Part of a small language model's weights: a variant of SOAP for these matrices.
Each number is 500 + 50 x the weight over its row's rms, rounded and kept within 0 to 999. Layers, rows and columns count from 0. Numbers have three digits each. The size before them is the row's rms in percent of the matrix's.

# gate: layer 2 MLP gate, 256x256, rms 0.151, rows 155-210, columns 96-127
# up: layer 2 MLP up, 256x256, rms 0.152, rows 155-210, columns 96-127
# down: layer 2 MLP down (transposed), 256x256, rms 0.142, rows 155-210, columns 96-127
gate155 099:565501489502552377508435432551505497567494513439494420547531507546356479520545538382511548480442
up155 098:457534526479421604531517615471460483475515433629551505495468500403563497459445515574451551520525
down155 099:471575456453498572523578553565450436460508516478600517579478453419505498513535453514538508500496
gate156 091:500421398436504472490489576473511398514463554458468575553497531415526558528523481495469499487446
up156 094:532609513556461469481454551558440482424502511458457552445534481543486630515493463510537450463460
down156 098:524538530529628605538521477521596504440436453541440553473585450619483532529427453530565515529533
gate157 102:537510463468554460517457549519513473526413525517470514512540422473482518546541492437467485454527
up157 103:401528584503479537502575455434486424471531502431517553467486477487487518443468538461517581498501
down157 101:437472480542471495425592493412568446501545547384494440540486581508597413498607591530552412538546
gate158 087:521624441539470354448474496532585552501504534511444418511470367473493459406493494514524427503459
up158 089:466367542468604515534462499407395493445461507569579546454474579474512518601568534485466600467501
down158 098:392461535477501439443448489535492511515480447487570517514529487458504452505372467458509472455392
gate159 113:515472441533534479423548531527538465545525534485537575597546522459565524591526557554539511483491
up159 108:475556561503487465561513411414493572481476477512561454384529556504477453419426385438484498525491
down159 097:464468509535575491512460533422404550513547422455416418569487524432490481497452436531487480534481
gate160 097:560471518517464530434504567479521492416471548532443563457368517576440563437526461496487527518480
up160 097:381524465473506463511539470536497487543455489448540500524689436381548486568424496488485494520525
down160 096:484421477539560601462500418487502503550537502553535467535552499504464517524474546470572553500539
gate161 098:523453469461511543579489421416536592474517510541521556442513529564403453525509496517493470591605
up161 097:472409480449537496525470542568471499444632536475506459497569456525493450495372433476520364517456
down161 101:533528457492498477481563534420515494567531529478396468500558485594432500514478437524448468418508
gate162 097:533471405505419528588563446521499577387430563425618628533553516503522547491473484504540541445524
up162 102:436498525471497470483471475540506427616486473546347320509406519453474498490548519592492465514419
down162 099:565509452584536413454490574479433484506493495513460468543461523475491452530440448496512431572416
gate163 093:521498508479497499458551471459500505501480505564420507491429499495511446549519415511525519571409
up163 092:567497540469488434539478488504486654504438516567558543530536539519564535415514447520391535570471
down163 094:512502495554484588533554496429454515525523529448513447508553445509476505556500461556519538458400
gate164 093:487464501468507482492534490506532557441491552501504463455500502496473570441602560491460455620480
up164 096:487503563465544484476573374485513455422514564515362431478494481468567569423575451502441404579529
down164 097:577510565500532527544513479524513498513540562444480502474574461525565533501530453491361571524524
gate165 089:538497466489431519587513521499474619556491512495454455504516551418583396516558552489584500484539
up165 090:526512627504468605494498508500483531486487497415486427404424368506537580504470553367489522589506
down165 092:518419478486486536414529487554459530466586480484571552522425558469488501521566497551538519521493
gate166 096:517469532480505465427469573442548459431429541507582493512555524528499492459560430519505532580592
up166 094:425442564495470450478525627480555563460431555455654518541438551461457530472642442474448536506539
down166 094:421548453497465559488496491420583598478579486589528509554404496525437513552423524469524460522590
gate167 095:610446428474421501566454470560503515477554482505515488543493520540492664488464489562497414489477
up167 088:433546525499541423544482516475524490476440456501493507462503436357499475536592633505509591479529
down167 098:450604418423510517518562504476491523511475442500581527538564481509396445591499446569616441559483
gate168 102:498483526472502408537477591465565436538539532519347509479491532404525578503476471502443491515472
up168 102:570491655538514441531511509415581511426462504394509499511480509482518478535531569482489550560455
down168 100:427484572478572558494458525486477508528500547385465470551518443544412480516532495516574559442479
gate169 085:539484493496588496440449581534606469517526489468469501594585452526448460585417452334433540547500
up169 084:520449503442518564505415512462496511507500553486507520561531413474529535538482461393545507521560
down169 095:583490565523509485495522511445516568585477555565475478550586456516407533470539457487591540553639
gate170 111:456511481502512469422484434418469534522413479498551520416500518480467595403513505598439552442358
up170 115:449551504575477535491598537526489493625484470508504448535531464464498526483458429451485433489443
down170 105:367509497533464518468543491491488541562492445512469482506477482523500446480517514488532477470457
gate171 106:538454538563486573494562536561487401548497514561438459482546558525521513465494487588511517590529
up171 103:592432495523451605417528535550522484505392474491439529508498533449526482489514512575454499565575
down171 106:568423497509402543493468473461521500619435486554371487478502543477559578497544480554478463491423
gate172 105:563562410548515490490508566505460453520532558441549433470518447467525447505476479596476443488513
up172 108:541482569478446496497529427449457523517462443552412475496551556539547488484602606421502459522469
down172 109:441500469501440465398478516462511514553522454488472422546549522526420559508497479477482431551500
gate173 104:523430518622483471359484463433407475514494557471395563522464514396518473556531469532541466515559
up173 101:568456471588498496471434448457427528496505549464488568555497502524572450588536522605522510521482
down173 102:495573483596478465417456445453506472561349548454473573484444463474600527530481509544516581538444
gate174 108:509585473479492479502461466506562546580521498481488529511589509559471465578430466592510711451493
up174 105:508451479511498590488515458518421479497588496586506491415482548473507533432518502541464387551435
down174 100:492527439466510497503570505504514553502568545474479412498545493533473544440493441428534426487408
gate175 102:511531462517562451457529536497419495479483457475542501435568466498463471498505527527443488429419
up175 106:545534459487508535523498537503484511546498454553512492473469520472509520478546467493543496454482
down175 100:546524441561525518474454533503447497443485439496503410484519498553535516472539536526565536489472
gate176 105:444500490576538442549446592417523420575515447409460538413463462468498464496490568447516499471444
up176 099:496416513451471421458531458482503566481477414471572509527531460518538471511556502479530390526545
down176 104:529531387559485542529410539399492540563514519465500489448537443594517470586458497505487550553504
gate177 091:614565496421520414489551469483493513465532451465493426580584425614510468564473510413460457556489
up177 096:596543548365497394501588550529488545474550470437456429567559429567458473554492543477503465547440
down177 100:503464502474442479587449481536527553541424505404457537487476469482535468550495407573555486514476
gate178 097:466541502450632461511446433521517498417552406522611504433591512503600478447441404537516503488470
up178 102:482489576531507504529450461487504476583478474401531497497495504452540582502464388487456476454515
down178 099:460467527487545453574527437455436490542592462436429536488565527562504503539349457486482458449501
gate179 114:469551382517484468516472519425508492445498502536427543532504574450493502397508499554480520471539
up179 115:516534557391556562469464462463534415511438431509500445453531482493496493509446534499403456472497
down179 111:545482458452493530407499521561602437559436507501509424446488442527481461514462450347523374437433
gate180 105:552588527530497454543522541529568454474429549469564499520510467490570407471532501531465589526417
up180 104:479515472550494590432531443453444532485536516511515478473486563481462557527479508501537426467503
down180 101:435501441446446463527492480496566484510559474489524424517495490509455487491521413432517477548514
gate181 105:405447459470556472474468449549484453422498491415432530485440505548372634445467545503549567527374
up181 098:547472537524437451514542468456564451581518487544636539483531490501589389593535471466424492483547
down181 110:504533533469462389506545475492427535584444494505359440496497521503530511460516401500532486462593
gate182 099:496487562516498484403459492528541536474443483533558462517457594466504445509454517431488504465474
up182 098:455539453517514414576565486362459491470550524475428455482520446522500541436474487488478479476439
down182 103:467473568535451456541590454465479455505522584546494446509351432623463507461565500454531475568485
gate183 109:486536390444503517504478552482458442510519489487471510460513469443493512588551588567470461553545
up183 107:453380663510505523510525521566542598519504503495540450512505530466555581494478395442589510450433
down183 101:531456478475451406481576483411610499560496574517477476482555549534534553504502456496499573508430
gate184 104:540473539543519472470500558454464410424492465467489430518529569501488484515532655528393549526578
up184 106:429422408460560520540493511560505552551455478490556561454483433382475559609485390508554523497525
down184 101:411425520475520474411486521544522485496612462499533453427396491498451454503552525563455474482528
gate185 118:562564444528545384410543550483550452390497504453551597570503468505442489518469446516417494584533
up185 110:504472482473459462584475428429507519526492401531446497474443507485512530578497486557565466541548
down185 103:593471494487480565567535560533447588548449450500540560552546500584421448552595580488533427605570
gate186 088:452465558520505505441501501524504471572526423533479510394489378516439505557467417586471531503490
up186 096:519484598495523421443599470470466435492494483539552437405508497492489423506591356623338486461521
down186 093:540517404530465540416474500549482551512470512594492484536429570497340553450518439504454479540537
gate187 104:572497522517562462488534484484561461418512553559484534522478509468562513535567519363438523547539
up187 105:485461531501504552524508501434470474580419534495481475482527440513468453432470498503560488420449
down187 103:436499395504475508469449477514481457513429553504516488467489457501466469468457471544547466457412
gate188 095:577513483543525472476467389595446507515531446579464552598480562451573415498477456461474484494376
up188 095:562414550509435519503461474499446558388519460384535526460471473514601439470609503476412523525524
down188 095:481453547415525460489507466537482473540521517521461564494493536529523490593532474466507511523580
gate189 094:505492480483593413474485537511499589383536557466517612566491491629568499527476493553457518625514
up189 094:619580498387442509543526495441503546522496485450595468469475476568474529502442488476484583433498
down189 096:461454500485460467517623518441500469502435487505517504437519538507522388535536480498498500580491
gate190 094:598476411512461568567445510565428481479442581680535531456488550473621485560446441504548480595514
up190 094:468449535500488570552521472493497543417579378582472473542472571497546470541523500488504452586467
down190 100:609446545500567516593541579509484487512592530564468527577502464439543454522462534449492499559532
gate191 091:462481490413542491472482543499480539554404592463531465489491511476529469530509532431456461534427
up191 091:512441531574525589433523425474503427452546540520443487536425479509537481479442468584518487473445
down191 098:511448510542454473516454516470571457512463412411546536534535580480488441553492416499455477499491
gate192 101:571555425528541542485542493491457497460585568409530490485489384421482504619430519460427553490436
up192 101:405459550490469460497477560507524473566561548581446547475459656525474486513650507496484512518587
down192 100:493414425437528451451398603488512449497521463475508518448530576523581471477557559549531507516462
gate193 104:512529514484481566517496538521536531528553580501423478429530415520468571465448507540351422527433
up193 104:469489510518474541515496539506538571549571499494457489505622510520517523471482513475474405577435
down193 103:474471492486555564478456488554557477472545502532591555440461475429382537490545590509482509490470
gate194 094:428419447561469481541548500421551545442461485577436495582520518447477541429537480488558482494484
up194 101:456475473505498504514510483553535518555453500558512523493544548521479415502509492523521472407534
down194 103:445467477457488531507556423423533467555415489537469538549530564416493463518506491538521532478453
gate195 092:537432465503592483568462496497557435577533544454445588475545506475505486494508602478548485544506
up195 094:559451489579588466527457464592619455649476508451459536501507481453425537544601553471523556527509
down195 092:488603427496505508601537525425565533490453519442572436500505485485540541499615516467584484506510
gate196 100:368501516538522482452520463465516497525572596444499485429584527513561566458527469497482542482530
up196 099:453469466441501586542664495600551450518494470588568486538573513460496568387585578514549442512472
down196 098:524443481455507508450515557420513481526406511549573510563498479521496407501584478590489553507491
gate197 110:522476558582543434478416507473479484497473484439502455474404531544429389502567494365479367495436
up197 109:533525486484493470569472532475451596508529486396503541408574487465551483449513465509560441457440
down197 104:550538478550433573484512544486525492437420397461492463496550530520530523437495518523487533546404
gate198 096:503540498459499583528486506580479459470446464551503522497462390488541447539535461459519561544556
up198 097:557506473510539467477516416494636455442445474551562464488448484539556513490544508512433605582453
down198 103:507412529539516558516589381419477495544452465534459586470480581510537426491547585573470509524534
gate199 098:532448528520528491546513517522545498510449499549477535442558464493506546487500517539422479465528
up199 095:499532528492513525523503462534539469542566570445520501486395479468506489551500540498440524495462
down199 096:440508454532505431401525456522565438514566537538408451527534502482458498497520470445548625518456
gate200 097:439497513439472571442483424505454567568498488563475523558507522445543420492527494553496412495549
up200 097:455464544445452505453482504497508478626572509547521500550476575472491423562571512498486487577426
down200 099:557573506532534513575575489581504568513507490432533534466555481461538524519557485555467386446457
gate201 103:491504516571486477530479518495524553538469514445394486414413431505491422449453435553568413541492
up201 105:493517566501553466563535529585418420584474468471435515471524480464536492428468521521551546495505
down201 105:492503527502530491523502429507457533553487435603474463532455526477531515452496486499454370525489
gate202 108:534528524634561554475510567522441541566517550473432461513439462447397537623552584371575400485569
up202 110:540518470545598499431468526495482547524488523461497468455447453473504454603578489475576417488528
down202 104:483532440417517480468568575520531519489532491483333529502546494417452542596598555495522441506567
gate203 106:492451617507578513490525442608469474535528485447496466496526323371546496520556469497542499413470
up203 111:498472538457392439464493601477619512402500524558356564510416540465482535627492488559522489476463
down203 106:517575596418444514476515535460525554554395494513499599488424597520430591555468451450397561480470
gate204 091:465548516459518537391504520402540422568543520525474492488477516507412542578511640515471497535523
up204 091:449489548524516568495428480448498481578560460468409453453503513533482522555494544545496390483556
down204 090:500609507462518432481511617406456473489477450603529499568536471565493541511535424449419453542543
gate205 100:486401507426608436472513485349468492490467558442470469434526514554493491534478530593555510543528
up205 103:457462498416553469471539535559556482464422446415543458549456575559373582480518483498634591601582
down205 101:462582502481505453501460609524490479439555427566579413512522535541479528538522450453505454552582
gate206 111:490371552499530512433562442544418523492521535513474474474559561537489528482429472539436540485489
up206 108:543503533465502478500514610492574483501416526482462547427480508428541586454512404500474505532354
down206 106:466462601458541485443536588621541515442546386428510554589455462426542528524458531472514537484478
gate207 087:521591462531501436489531537536537463471516491577457493580532499584490457525459532540481485473479
up207 085:513614491540516464500533529549539528508476538560458539563568539540502471518473462545483491462453
down207 090:463498527438468464513570532525561465520563474438430571531548524526526530504570555570513475539498
gate208 095:462483508493438521555498507467506468480495517506496500510447502482576487471621538493454572539518
up208 096:495515534534478430489524485462476434580503541558452514445483478485527450450628542483490532540528
down208 098:575543483495502480453423489498507549474530471503620494453518488469578459490496531420471424498460
gate209 102:487460457449550471550466486479498485430429456395498489468516487481469401460542521521482511505520
up209 098:533419484490524423480523590538500506413418529408467452406516544399460409466608485538499450458434
down209 104:507519546529460530571526528530455512468461467550525514494505460486467435424492445596544531443482
gate210 107:465512471496556454388517525570572527566557394506461539479498433505590530482506512571550524488458
up210 108:461565493526492450523565502537516567588515373528444548495561502510504506563475486554544492444467
down210 105:493512521410505489541474470440471518504437491499503552419439558659520494553451505510567517562554